config.yaml
init: "normal"
init_std_o: 0.0
lr_mult_up: 1.01
train_tokens: 104000000
Each number is 128 + 24 x the weight over its row's rms, rounded and kept within 0 to 255. Layers, rows and columns count from 0. Numbers have three digits each. The size before them is the row's rms in percent of the matrix's.

# q: layer 12 attention query, 64x64, rms 0.28, rows 0-63, columns 0-63
# k: layer 12 attention key, 64x64, rms 0.283, rows 0-63, columns 0-63
# v: layer 12 attention value, 64x64, rms 0.368, rows 0-35, columns 0-63
# o: layer 12 attention output (transposed), 64x64, rms 0.315, rows 0-35, columns 0-63
q0 071:163103094135141187127132133130159074146122121097115127130134141134097128159125150153144126124089105140102146123102170110075105164093154147129140127093106106096113149162120137152123106152109156
k0 081:103147127093137126126147159111117121107097150107145112105118121084143105184179116142158154129128096129157107095131120157108118158115168140113119135127163168138133160118116176143161123076140146
q1 070:135120133117135121123129108094135177125143171194140145095135149117137147136158113096110088121158139155152138123114105144159152118153091134123142142175161151138107078096109112097098111104122153
k1 055:092113141121138113132098175115115134120088147053114140123118140148162113099104106162162153139128109096124109111089125132125078150126099120125137134140092144160145119155095140142130126109176100
q2 072:081156148126099110101106154181143156112140104084140128130119139141142135121149150132148175092138076117094123133133113118115109135148113096079083114146121139106119129132145134112158162136127074
k2 076:148139142127128155142107097198129144122125117158120094151123096132106143101101172128108120112154128118149169126190106109125133119148061097160120117137115107131115125145120087112128120161158133
q3 086:149135110126134174121103142143131078117104111079126104147135128145103129173126128153139104130093087113121135155125178097093115160099154144145164125124113126121127165145120133170163103164125167
k3 072:126112148126146135116151180129097111140116128094128097115117115094122136173207124117154153108127117121139091130136126156128167147087110142119097123091152141124148144169103159130145133088098143
q4 099:142140122137129114125149094122116177162126155159124130137144124128140089121144124070082116133118159123184131103122092142154148106174098110146133115146125111181161117102100153118110120131143173
k4 080:089110115166117128119126096098111140145141102139114142118129131160127144107056124130136087145094149111136137170108151071121129109134137079138144104173114140127101116084150121123088125141103130
q5 074:106130064137097117077108153118105152108166121174157147100137097107118158172112110144111116120150139124121149134086086166135125112148161112106162135110139147122102129119109104152098134142118112
k5 058:126100122078146127160093110116118106110154172142127138108121095126127116167174154101139058149129102154129141128128132116174123110107121123124154154126166114096168118098135138160131105093115126
q6 082:130118161136139146117098171118133100121122108085111130152110131127120132147132140166167156134124090163115122147100183101076118134102134187107120124128103163080108149134149094159148123132121122
k6 073:151138112104138099115166161108153103112099121120148100128133168123174130146157141160142134143126118153123135168117132185108138131115141176088107160087144127114125143181097154139158149098121134
q7 087:182105158136141136109159088085145156123144166159133117160118141126143116161125168102130107097100146119165130096146132103171168140150111112152104119119100114160147137123077130135115136129150155
k7 080:145095134158161105115126118082154114157151137125123152095153116147133125137081089151129119152086148146129145120093143105121099119119199111098136119152107126115122096084092140145090116132122154
q8 095:113154064127119164107138152188114142141138136133158130098126111144087095142115128127110151110134110148170122126121115115100112106142191116123171106139129139145126144140126172141116099185132137
k8 080:141130150072128127106118148129117097093120169109132131128139116121136137115196142125130143126155112168125090110128097108181101123107071144130141132098171115107141130146142144151133089095149107
q9 125:092140136121135114106104138112133124121101109113171110137121122134145143124117091154147162123155129171084159157097147155074121144088150151093137151101138152081127130109150122123141109086077110
k9 084:110116140106123120143118145134109104116080110089133121178135156122129140109146140113113170084136129123088133120133128161102118122151089170120100156099130076078146141178123122109145152091128148
q10 102:165094101164126124097153100141129157103143142150084126140150093138130121133151109075104095128112125100130132104141118095185127120118131104162139112150104075147124141140084131099128160122161128
k10 092:149154119167150160127120139135120133172168154141122168076148127135115132167104096118112134136132107123152141118108094079155110144149137100146152083179118161184136126104134118127131110147129117
q11 106:141149125140133146116155101194111117130140131096143126109145135161109081087158127107121154112155118161169106087156071103153120091134118147145122112126123131137179121121128151093146109145122109
k11 082:114098122151139146108138139166145171127117094105124116101136096146095164091150137130129163105158072162103130175125165133119134116111096128171133143161155139113081136165131136117131146118157135
q12 079:127173152129121138104117131133157108117106123138148112134127122124151168108170126123172164155125107148089138151111128183074099155106130128084117170137144133086103124112155112112120137083111104
k12 089:089091149162137144132094150137116101182120114142116124149126144130104144099120136143115104128132146069082155154132184150078154101136125159155138135114121085092105123125154108104127129129129123
q13 108:127130160146121109118130102128189158132086120155081123160101145106145099150098159082104075148131140118113139116135103158149142140126082120156089133146093117142125124155129139148162133110155119
k13 089:107101123130146149111151109121137139127193149152127140120145154126115100152101106143136111138100139129142159087118127107123163161119174091124128095132099170172129093076123131151117130174130160
q14 112:096168106076163113146136152136113088140122100106139128138076115112070109123174109131140153106154143127139137145147123158126106128110126149133112120103168129113125173140167156169114109156114125
k14 094:131158152092089117127147142141115128067123104116155104169102120118127109106128118129146172097138114203131097118110134154139151118146108161124107172084154118094136134134117137123102123106109144
q15 077:117115129127130118159118146130142120115104088124131127092136116099158106157130188179132139137094132139100158109112144115040123134118139151102146140119141159127157127141144133146137106192129107
k15 089:134138181115137134143114078091170118144107109158138107160094120130178080135105140153111150126116155096137153134117139166127104151142121099131102085117106097133138111111132141146127170164149111
q16 073:113157142106148149143129116095136117108089111094133087169109144131091123121172148124157102103126153094144153125183134116154132159105140135147109134077170167116103152145097150139147109104119138
k16 079:144141092104137115117135137146134140082127109074195146152136101101126140131157097134164145146129089164130098080111107152161119125119142119086130163115145147133151148139126131113173116112101114
q17 114:123122102093142136121123145125097090105137113101166123129107108123099144121178108151171182080151111141131131142117132142112093120111170153110145144109179130098126157122146120148087101154100111
k17 108:145163142111093098124112137132120119105117110106177103154107111137128140103142131111140160107150124158110104169104152132115124100123086184144106159090170101082136152123127151133130125083091137
q18 108:147108143113128059126112101114142133158068100113092109136127121133121131094118114101102126111121142117128123158104156132148146097138118150155144120120170083086162097117119131099146155103083151
k18 109:110118105160097128090123120087116100134137079126104113112075087127124156128096109101104113107141150095094147139117152134087151092139091103125111127128116086106133143119120145131125166087090126
q19 128:131112141109124190154137116104151130103109099145130111143155156141163096123118163150136136133151143133120114097141109082152119189108173120120137107134118159159131093129116138103141096167149080
k19 117:120136178096130190136157155155139095162169134104110123130176141118112095104125165147096135089112125100114112098136105139126112161135122099136137114110116129154140129133152170148152114157171122
q20 106:100161119138129095112119137162114124103157123144158136125139099156122104097173090111149138108152150122129097139117126097175121083125150155142100139095104102110109158099146131104151153067103122
k20 106:115170125086128148137185100152136155131089140123122134153092120147104108084122138127132138140129108100160150123152124140160130118120079135156123068119159115147119125155080145108109125172128151
q21 094:115173132109138137098160158136101112117129126114134123093121143096109103080144139139106058179162090128130124133126096185148122120127117121131157104110132136094145146087123151142145104148105141
k21 104:106084155158143137146147126146143100155123095120127118195091110155107095114137131139125138133134142108144187118153146137145129119110121136150105120101107083121113144136170077133143163116157166
q22 092:081160104112112067121142115148095134158141134140144160098073094142093116066126086095124140126126105134116101148144157139140135114125145126147142121122166119109150123097111157139125161118108146
k22 134:129135173133139115139100092113119148150100123149111064142110111125155135111107128143102118131146132120132173139160145186120108113196119120150135133123136087105098111098093115093145162126143136
q23 096:143121126142106108121141148128128127153092148146133144131111140157171111151145121107103130155156163113166149142148142120097155101083099182125136107149082132127127112132086162119132138060117166
k23 105:144103100109149141148147144125128164175147155095132163133149125107091146195109104099132132107139097133167170140124162126158141114138178143101151114102122159128113139154127109127110159120124163
q24 091:137109142095135129113115110155132090103137123134086160126108170143142107085153114127149177153126173099120103131094125158135093119144084150154119106141144085107144126142089136125089153131139167
k24 108:152156148158127120170094114127140149168103113137132090143088146119121137121092099137128077132149152126176140098160131166088135076171070125133136108115123107124125116117133116118129132104110142
q25 091:130115129163112146125125121139109094099121146114127141124149091122114160103130145139114121142108099157165100130147097126158137138161048118116173095148132082154144143082126122090127134112171117
k25 118:142114146129135148099134098171059096135140149162069172141147138140117122123153164092121117102108125142118166125118105139142124091094144096164134145118135090089134142125153147132135126141101142
q26 111:146115118157122109106111138129125110096126145131098133144124146151144143115174068115158116119168110120127136147125157154113163095130160194146120112133124077131117147119118119114120174090114182
k26 126:129166079134145130120120119140123109126130136118160159108158093144107138152135087123178163169153076156134127118148138111159126131092114144112155120130111164135102172117094118128101111079108149
q27 084:124124138099146161122088140135119127131139137130104161148073095126111116151120100136159159111127084166089151096132120138118112128122178137136113160180121084102124119128150089098122156142159096
k27 109:107114109138127089086133174113109146125162154094125134116121136123113137128180141139146154117187082162108106141108128103138125148096152126135175119133147157117126139059129137146120102115100137
q28 076:136147122101114189180126171112149121132179115095162150112089171127141112125110144083118134100098100133138152131129146083115126119130139143104150106147131101142137147091134116121091151120118096
k28 105:077102119117130156105078137141117112145098158166135122142160157149117144112129137162118089112125140120116154095153100147098141111125128162157108086124127077143132105119125086143094105130172107
q29 144:147128144135158170181115131122159087159136113128093108113149128095116107139115181144125119126096113104129123098147104116120132157133133099126135130120136154168148129121145145166152097199165103
k29 115:147127131139167189154168128165105111132152119168147126196145129106132113137139147155123123133110146129178098090142089144140117157134139142110160112132118119111139100114144121150162114162158100
q30 101:142124097165112091124129070146113161105118134125139119143154114096143145151138131125127135160148100147138099108114124159155093080153100136099115151098119142118147170094111095105142133066111112
k30 113:097083106141144091144125084088108157126092143142108110113110125115137118134129121137109087148086142101085130141111168075122097114084107146153095137086143099134097118138124125122130127132106098
q31 093:136162122095158118134092107088060139149087097151164106162084117102099162142106135098111122105136149120122150148153122157129125140161137130090144114140177100136127141136120114126117107104132114
k31 100:101116137127131075100113108062129174137148114146119116165133149131155105120098110134105110133123136137074115145133143137089142132131138174162083113102120091115116107106140113128128160118152085
v0 133:093126122169119142103104139152110131091165142139158139165141160172104086173113064110102156095147093133135104166126132145124131118173120118161143130138123112122132151118118123131159146162132143
o0 125:158129131111156121127157097073129126129114125114136104126169159080144101141083128132123088153078098126100143146143120131104116176140131172144124159133165126140149160134131112126121115147096079
v1 102:125117128122163137201149094100132115133173164156113106146147149114136145137114107083144149107094133116108163127083113120142132122141096170090105124111137131113151111123108136126146106120071150
o1 094:102145130142165124127133134130106147099126134129183100107113133120124092143167097128149090113171134117113145132161111117167099129111165100124138063105145113111157141114091146130134102188122115
v2 102:153186083166110122166117137147088169101162137111095139082147117133108112174114149123073131143112132147125134132140126090145127139116150096146128117134160144132114130142117074119142137151126105
o2 099:147129091177157112119105152097137113126095129119110121139168136100137132142151105122136114138109125147105140135142152142156129084082116160107141151147149109119132184109155119084078159084112105
v3 106:144147138099092146129065159134114122131098086141176134141092109149134085155109128131121131161139111105172165101120149114140133168153124114141114095090159124146157146095110104138154118132116143
o3 116:136085142093065118157130125128130121097118084118100117136149119108102133080114118132108126142159142131146175125117125131158183110131127117162140127128161162120167175156164116141122112107101141
v4 110:116141105105140143143130122124063112096160107149100140115122126105083147129142117143123092168182147112101183119119116155105117157154136122079158112108129166145134112157132116121089143103124133
o4 120:124138103188114143143090104150116129117113125165118140139133124122093121155125148165154158153113197115132131127102156116140143116171110145130154103126166119120139108102094159142077104135169137
v5 110:164153109147134141113167146136103152126135178113129105110171101185136134150125144131151114110102102168120157136093135169111157159119081071118151117126156125116133127126105096138155112118137107
o5 107:139129126170124117141127077102102133153136169137169126158163159124102129103138116116135109147142148182124083152155093150133096083108087176170114133121123127125144150118146139120119126119162109
v6 097:164133124124122144138150124102104127102148133159140158140121134119166128128126102145154091142118132149131106120098146119172129128144153118106151167155133185085121106143142055156158129095101085
o6 104:127082115177134177137147113105122161095143120091118118120142124140149086115100120117204165112121151135167084105132109094153117082107128139129134097132129125111119109115105139103117137115112122
v7 092:118091107095163142137101126144137114116121061131119100144138138159094130128155122122165128140087109108162143087141185112125124108088118085130115115172159137115124114121134137109171115110151142
o7 098:120140151086103116141079124169110155113137109162134155104118122139164137130106127113099178124106112118090129161116148113140118088127108133157151120096114174055135148115145123113136112091115119
v8 094:117155160115058167077144154119153114126138124131108149145123136137157123170159123140095136169164116165147132106125148140097117105161086114104119118165149127123085161113145144119143134135119113
o8 095:127122080119126109126160116127140121109140117106084153102116086105133080118139132177103112120112154146114097095111116137109099127145132141180171144156098099126140185128171137114150116129154119
v9 108:186126121108124129158183139098140110113122112145119145172108157128172131157154109152138181164114119141111115148164161108122138140164124110130174129089125098119133158096144139139097142126138145
o9 106:154119129104147095126146137142109106145137115111079125127145085092130110170137093091147168127127132123149125109130093102125139155151162117157134101105082107161157149127146105131129107138189087
v10 105:130088100149171149119132158089110144084106127147110149137131099109124115104099148122101101125076181109109155129131122173155128099108107121122145120095107090085101132152117126145108132102137103
o10 105:139098120169138161148114154159110135126178136139158105172173134127157136120135167140117142149140138132109127111145140099142130156094129112140136135122092142125089085156134111076154112169168093
v11 108:120111095173069117137119099170143118141113108126105162119129152112143113144123152166151115159163120088131124155168121102132112116144120113132136117142179133125170102124106061145127157149124133
o11 106:156152088131136144175140096140154133144100128133137118122145126120106161145124111130173158104156085096103154151076127127128146127101119153151154127152157069107135125114127098131140156077118099
v12 095:158150166124165104133179156109131107129104133151155083135144143138137144102129156110096165114148136162138147096162172111111131145117088159089148129155136131163127115120100181121122108136107145
o12 098:104139118141162059114146103140103137160146086108137148105096090121118151125114151088102083130155152142142139120163179113125107133130134113104124103101137135167156144127129129170123083140119131
v13 118:138111118147132120160136107181129102120143144133121151176114106141150133090097106168122153167100169107095157135127170101123111156104152123117144143123125098095121140083132104144067122137120141
o13 116:148132099120142140161111124132105143088122106133109133131170118109123154151172138113124183151168114080151098113139093118177142141115142144094110107153116132167145107110166104120108116157141088
v14 102:139112127164106128165114119125132117053108136107081142121138130157130074124123079128162154082125134139135114133135109135120131118144157105149122127189116119113134124111159086169123130103095120
o14 106:112101155135131144172117084077146121118094082138122113119157131138156137151162098126173116091125089154129115082153128103124106139153118118121109134157114131082121097097139132120112120131082106
v15 110:152095143138160118096079101131128164124102133121126113138149081146046118135099173146104091131155129113163101150122107135142146111147133140167118113114117125135109120158148114143117172144140122
o15 110:125160148111115143127119166135144136127115131119135121160115141127125145103082129164148143142129095140115165151174177141094156132149091148121127171163181141093104079170144136107116123101115122
v16 098:133084123181132135127112132109131131100130138136084091146136133117173133126137145139130112118152119168126133111109109118128099136107141157107154090164155144115165116105062107140158114110122062
o16 098:094111102094116158161142078114112162160136141144107111139145125159154176110092101141132110101148118135119116137139127111156119099097108118106170129122133086117173130086084125104149133162122110
v17 102:134128129126131131138170132116075111119100159122091124089133149135084079153158140121124119122094133110125164147102153120164150153116143181100146120145143143152147089139100157115106120179102136
o17 104:132142107143114053123156107132096094118119146131153146159121131110091092134133092164137099124152149120116159147117166128153104113115098099120131117095105147128134108107111126098083109153099173
v18 115:098130132127110116190155127121167147133131155124120151119162128100145145118095127149135176121115139134163145107101096091146132128142142136112169127102162155162104099112113090108117070124152091
o18 116:130116111131142153096128089123078140113138114134101115149118094126131134115154083110166102134177102118138144125168111148151113096149148141117133121090121068099100163125103117125126182110144158
v19 107:102083145085112130152125096147086143116119147121102181133114115122148136153153132160092099133154155121120147120111110133097171137152097156173092155135139104128088124146129076117116124106136120
o19 108:130136113115157168115128140148147067121139143139109144112151117113130090059149127150153132072132113096104130124126105164118142137112101167142163136129120115106119111160143152142094128182157119
v20 090:201084107114132116138109159149127108124142110125139122150118111145143096123130111125122108147102160138112097167121134154170125144120133133091140144159098134144155132186165144090097134144094167
o20 092:157150163134130125133112139135139173114092134107127154090134127116164095151120136170145127160143162125184141093137097154093127144115122112105131116121081160141151063155121129124102118143097129
v21 103:144153142106157120152132116179152109104174109140170098130153141108148152146112126139133134120105091152148153126137136189131079108132168098119171087123126166139130136152110121106153158136144116
o21 113:108152089099079128115118107088125191143126095123147132120178147146156124167071125091130135103106126120149167136143120116124122103126140134121155095130116147159126178137107158130128149103128118
v22 099:157065107192084134129139088098138112110137131154094108141122113153110156123117142092116137158154148080136153120127126118112128120132157140152131170093123130121142143134081104163102129151138122
o22 095:146121097130121139150131172124126153109093141138118103127138130130118129119131112154139102131147123088080156116146106135160154181114115101090122108121175099129138095091149084112148082125182109
v23 099:097102102146155120155126155133111137138109153131117145126133110074157133120147151119127117127113144135164118093177129119141166141137151126135146149122099108104149139146091142179077083066152120
o23 106:076101151130148149154115153137118115170114104099115118115151145111130121078132124113123125119146154145113098132120139113157130142151141107117133094079084082143072108115105081098125163152142122
v24 095:144114156091141088089170105135121166133172118113140149132135126141162150119128129139090169143130166136103133124129106104168149166070091133140147177095128162118145116097126132143124120113128113
o24 097:134162118140149142127123154133096101142168137106089164132098120153155090109131140120107107158141142115158116089166059123144113141106098151121123085124124138137174142140124121135079162123154140
v25 105:101097142161132111110134183121115083148114089149142118166114154114124113138111113110135111113147088135128130143086141132127108118148086142174124106128133131111128082077140115185112115143084140
o25 105:129117119116109163169152120135104116114138103132156104118119109107064129120117157126118145123107083148126140134169102107160090114143112075154100135132137128141167108151138164142184099126102101
v26 094:126098143125135106154095119115101138100134136173179101124135171152139142107127094148080155121172133105130114136075157150152113166123085113137101117133117123154103085146138138157154104120127120
o26 100:149127138134177164101113099113134140156145059113137095098104163097101092101099163133127116131125136129146174117161130155166105160135122094125132117175143153110143137135158124125106119145127118
v27 113:093196110152118131106129080149105115144138141149109125144114159126120093119129139110102128148127139144125136105111170149110137159146108131132149082094131123164116172135173095144127117078102160
o27 118:110147133120123109179153115127158130148109121108103089138137122091118093158162153164101144131139144116147117094110157112133103139142096136127124110142160132143124205141138159121127136179167166
v28 104:136096157172143172147123113135166104164153104114121110119094149137161119135106137116104141089156164120074160137137124149102128074122142136151170152137129112115113121118114164168101126097122134
o28 105:120150162092107171151106117140117110149139112150138124133146078135147123157120148157117102133135147121127122144130118096122089147066153074112124115139166125163083102096153113141156100122164113
v29 096:161102160145127103161112150124090141146109153136131127104154123144180120108132093142177127100120176121155139105141141133120116140082173142157176118146136122058105137132143143124127115127141121
o29 098:127126150110108138121133102124117118133143095114125120136119133107131148117133118063105115109151168155134119050085108130136117142111117102085129117083096157113097104122098109091100115139120080
v30 112:135146128090121121149208152110155131167135165116118119139126056115157129114150116150140164112130132153155135159118137120142111161177099137136129148164144113132102158111165121111124132134122148
o30 111:136114128118133117100151112178155100144132137115125169089150153129133123135179148097153139134148098160140137091168104126100124108173122151134112099096116093173178148117143128093136125156122146
v31 105:121159170153099087130109137107140083105132191106092140118111141103126071128120148138155121144076110130095124150106112160153137169140125162118134176109120124144152122136134122138139118109145152
o31 110:135115097113143149139186117097151139129095142098166117170135143125114104150166107120135114124161132093174098125108112110145113155133091110117169147117100115125088135110129136131093092142103176
q32 063:110141102182110132114151091165152127130131088139120103144146166134049136139130112115150155135101101162114092118107155168117141128154142159137135115124105109135118089124153127147105135142171127
k32 065:167125070093157145131123160144150159110107146141126133142069090127140146143136120159114096154153120155142116098125130145164120128140171114092157105102131139155130155087156132137099122145103098
q33 089:130099126128149123093106119117117126133136038102142125175159141119122167153104127131154142133138140153137100093141128096119092124102105157101094154143124124128114116132146079081113141102107118
k33 068:104104162111127114134125115134117066120149120111165131125111062142175141139177101127161148168161105137102123130109150104133123144113150103072095112135133163120137136138131111137124090132125100
q34 073:151099097145140141129142151149139103164122115174163136133113127138094157117129127088145096115145111143143114107116104153128096089128151087184142133134123126182131134122128181092104088145154129
k34 072:136128110167135103104138116101180130123116111125118154117096111118122144131096087143121122165113182166086124181164126089124105130101160120122178096117115134156135140164156141152125141140116134
q35 067:078157096100116101099104146117118165111153095134160109127163132108154137118110142153112143151138116158111132133142115138131109164071145145113108174113130162085111113122114109088165163145117112
k35 078:137114147096103116126114166144124103155134133062123118148106115099105100137139129135123125099148095082129158089171140118153140155131151128188137089107114100127121123120133135180109142161152109
q36 093:200115091131131154159135114100116134128130187149120117143090128144107101136146123103138085102094145114122102096121118117152141107115155119164161104120120079161126142119142152145129101136150166
k36 069:099151093100155138091163130105138136104122105107110097147153138120135120145089122069120156124121140146142166145097138138141131137139133097109124118127112149158150142089169170145108126140068170
q37 095:126134129124157125138119159148120123172138171158153161109153114140127115118136115113116141133130125116177117145102118190172114079178140086173176115143116136146124148121124166125098132135153123
k37 082:142158091148133109114175118106171146108144136138119114137155085164095134125127116130105137153098142126117109127183129075123145128136128098132154068117130122172108164155175152122127116127114139
q38 136:118112143134121133117090109083136143079136116121115096135140122109129137117143116137159142124158119129072080142141108117133111157106122167097097156154144133079092103086123093116154144108121077
k38 082:161147118120150167173088101112101143107087155078122111137111117101149114140134156163139128101112089119153166104158139161103121145143141135120102157146170121117129130161081092114136139140141118
q39 095:185091127150131171135170124119106125135134148129086112133090130128132088168141125108153100083097123105108160093171130126166110135123147106153151110141128079147131123154128134152140117090128143
k39 073:116121165147180169097143088104142134142096127141111111134129109127181170148131142111170112126180136130153159148115118166127160131153097114130107104115133145136103156096108115124118157150085119
q40 103:150096118114129133128164116102135133128103094122080104182105178116123117111079130127122099087106140129086159120133143140089138125088172099153153128117126079104118134155147133138151143124112139
k40 096:135110111100118107139160121100164082126162145118159128108097115144123138131106099082117154109138112113130145152120159115160109152189150105137107130151124133176119143085174156152097130128103104
q41 115:135129148098127136113146140159137115133159141125113129116116141157135086134159131155143104117143109115140095087140103089143141110132127136146123089108084133194161142171115162158114113178148175
k41 094:135141141148151159088183134119098095128177104160112125095151129127134108145133168111124121150137136107165148112098108115104172147108126114103127090155136185165123107111153137147151114126109156
q42 104:174122123132128140138159146145114111174125158156111135128113101154154121198149123145114092127112101112147183111132150108149169116149099094169156103164109145164124140130125132138142132133145163
k42 096:117119149125116153085127147121143095147157134126109149085117104161144085135165105142083101156132176135166133140142110120134139135097118117095158073129101155123143136081148167153140143124118146
q43 108:133141104113162156139128105113126123151134130112138105153115105102081109123110131087101145116125097067152115077168072118176092138124119106141156127148146107163146138141121157117151110151140135
k43 089:133163111124139163114153125167128129147117154116153153133136106128105131101119138083087122063075100142164122103166096125160142122148127121129090111154161109165164149123139152125141114157136118
q44 103:129149150119103117130146131126135141133088172160136146187132139132162116169090109126127103172129154142112140105127141107160129140093099121109133120097073153132131139138096130106166085078128152
k44 117:115133107107110160123176152124154062105172105160140099104145166148141112143120116136118102191117178151111111108144141131112146115105138128096144138140105152150110105097165106125132134117134145
q45 126:127145130132149092096159123133148110148132149124105145129122132129078099132166123122155085133146124089158164110151108126172131109141099114176117099090124113134124155169117173147125113115138187
k45 100:091164143151102145125151167169113074118111141106116127076095112118153147104119099134161101165122105127102140112130102123085166148094139138114138112143107165151108105133113156125127124146168141
q46 092:180121147184149120113116133117122146125130116135097163136157129130144147212115101104130093129165105100097164125108121099097152096139120157125115099114089126148130132124106144128133155120149151
k46 119:102106136171146128074142131078112106151171122152100125110152128138127124123104087125147084146122155133136146122113137125074139100122092112082119098147125138097146129088126114121158130089126162
q47 104:145094142172157129126154123103176141146157140142126126140149119134109182142175119065128105104113090092097140118113157112145128134107124097153098119145122123161100121147139122073133121125157127
k47 091:114108088128155165096147149147167129138166118132156176126153131138153123162121106116128148133149165122147120138174125098120138125125139057110145137119138134099122187091152166113137140119140111
q48 091:136130101139124148162145115141123064139128090119159113086120120132077150136109133104148158102104124130144103147127111161120103125167120173131097152092171133130147112118131143127096147082085105
k48 109:149140112128124079160115103146131174144072145118138113156138096124112154115134119141089145108145124121105113158131129098155117107172115169172089167098138123125139141162091149087125117122150117
q49 104:161089123177134126122118115128112144142159170147141154087145130145136176138101106139162118145100107147119113104095161129085130114168117136112140121167076122162141112114165096105120128136130093
k49 097:085100140146164123122118124106116098146144095167089114084135134178123137122100125109116110158142141105131137119140164123064140110133068113100124120149116111153115086123152116124116161135137162
q50 100:091154167105096073114124137159103146134163140158173126122107129128169121108159121131122180117125152130105163145111112142140129114146098089125117120123159115081100101089107100118138135128142159
k50 137:126119181095130103102087116119175162150147158153127140136118130096136123093129094136127116125112132111097176127114136123147109117162122115120095143130113107065090134109098119095117159111173144
q51 105:095131113128128148101144149107141179137075128106084084137149135152145094125144115148097082128151130104102122135136122117146138154144123087138147095141104114122131112139078137129171144111150186
k51 095:128089147146124155114150149133109124170128060109097157113127118131162124163162127148098105148142094120141144115113093153133142137173127073096166133137124154127127081104118129149165137122140138
q52 100:085111152115115129107124087117114166077120144123146172145160122142134158151170174104143127099147159121152111120133100105161160129153099106099119142169142137140147101094107139114120152093127113
k52 119:119138141136151107110135099138143190097083093146134129136134153108177164136148143131100160136133144124175128145179158100139148133140144110128114142161152135131095109146086110105162168110128145
q53 095:118061137098148128135138120154125109102121152111125144146135115108058146114142103119174136132130151115114098094134138122165100155099050101122113133131119136120128125150164105140115104102138135
k53 107:116065124156138113166103146109134129100131129127137165171093093103103135104130103128146130104141148091125124091119157099140113118118049120102076098113115122118128120144151107116141135125135149
q54 107:122088117146119138096127145108132101141144106114146061082121148122115129174128154175155127106129129132134128139183144096084140145135123141129146098111154172109098148152125146125175110143145151
k54 105:152126131136109125158158149137093111130171091080097089154158160102148113154143158141153102139126145122118113118137142127086098159104122137083130154131126187094121126087129143161148136108140132
q55 106:119134114163122093170128095075126174151101104112122078110150136163147139149086119126129152117097118113131112132128157108120126099122106128131144154111129103095118069111127127099172124102088119
k55 108:138120125152132151126137121102159136126095089145115135156142112162139143141070105173159158128146139137113122152125162158079078110115161130094131138175119144124123122110138129069148165138122147
q56 110:126173155129143160127117163124135095070112165143119125128080142144113136108146164125182122112112067097112148137125122140114133115158119146163122126096122128192131133148137157130134128120163135
k56 111:117152184102116127124152166109125080121140129116143136107088120149101145092169138133123109108097086101126114152077111153115120127156091151122132123090115123147153156120127176113151131141151165
q57 109:101139134102103117148073112081140150140114091146142090171139108108185125113136122120121150143131124176128135111158123150115115106147112113128115113147170170136162097168133137121180106136125133
k57 110:095157157084116145136119142133128137185136132117104146134128132138103117124101114149086141089118129121126147109141132174140132149155097141138105095138127111170144063176105143098164153128161143
q58 096:120131128140119086131155111104105184156129167095083116104157155169150102121133126123122108162122130115167131125151117116146149109136108150115146064122149108122118104116087122095124182109130136
k58 119:129155111087116112103137151157079135106183161101160121122140141130115135106153143101150111125109131154169093164096101135114144152117111131098125120124111145119152187082123123133083132106147135
q59 112:102121079110131146131133179141108158160112135111171120150117113169137128145071122123120125102084099138147176165138130081129150126105184097156148107128121131104109122114123123140118114114102127
k59 138:083130108139102107114104175147107080159139115129175148141179113126102133101088136127131128084092124145097157157107103114165154139117150106140135136113112138081128138113163123169129139127129143
q60 124:127201136159128091142141097113084154117109134109086140131138115105118120093117107127116088156111109134121059119113098144167117125161086135160142089128149121116125127103117138124152138123144110
k60 126:151148118140129082117082084105114171119073124157071119156154164132131122107113093133125083147149139118088135109142119129167131105132139116186158143132126109110117104129121150131114133119131106
q61 120:152151114101160159095140137127122120093143129103153170145130148135096103163155123156155175123108144132147146132190132141111153176085149147121117127150115135143113163157144130142074127149136147
k61 089:150130137085118125095118145123133161111096162103146170183112170121134089147110126147115104139142137119155115143138112170141131151137191093134167122164124111143140095108102125124089143136138099
q62 126:086101174125133103156103139103107177109110088133126113132151096157151158111151114118127151116160129141105085121124106114161120135114162133083099137121130122122105102093136092103123136133132065
k62 125:120149151103160102156143121128139135076119119107155119108126112133123099109134147143125139120160149110141110131188105090166133160102143072139121087140164113138116103156168098136145148161136091
q63 090:167072117117121122139182119151100131153153137132135146068129114148076131116115123098086107103124139129151086138146129141150151131114122110108150140108127104133155158105074164126104105126112142
k63 152:140143159094137133157125100138108167173121171119103117115115106142082114112136118098082102090124082121134140121153130126124124117182112118151108113112096069122126129157099140109113152162127146
v32 082:142111144099152079154136098081127092142110107125139081114151148109122121102121170112109101143127149178155094106139103086091107109137114128097108132125154152167132116125118149116150122120134175
o32 079:152117106146132177113140173090146133109133129141150127165144131101109135098121146162140147130091141116094131121123096159142142171086119121145128118173141128079142087150158113125101111146173093
v33 104:137120084158100088176177133145108125166178108101178157113098132118154122138106150110119129181127083126145126157104117153150127147131133099105113123114125149147143130158117104140105141150138132
o33 101:103114152120112101138100123101148124124150123157141150131152125121151173121114169131102151140089093126138081104096153083141128123138106183137115146114116181132120150108118156080148116152095103
v34 103:174130149122144109148139125148123048197135115123150158114103152123124144135119112093139099141114150095134147126098139123145120135121094121155152150135141105139181104149122153145115078116135141
o34 098:104108126096138151135120176126153140082089113153119124104164103118164110131129113116149098161152127143110088145135144124137101182130159119094147150172122155111107120094142087083147133130131111
v35 095:168094119170123133155158148135125126136122104133126143176118080083157112111151176143158093112098119114124132126138163135183118138113122146126117105109130123149157102103116145105140097081141093
o35 088:090178131140097138109112119090108141127141122139146103127107153154114121112132110071106101108106129113124058144110126129136079172159144151089128142169117115095132133124098104149109109126118110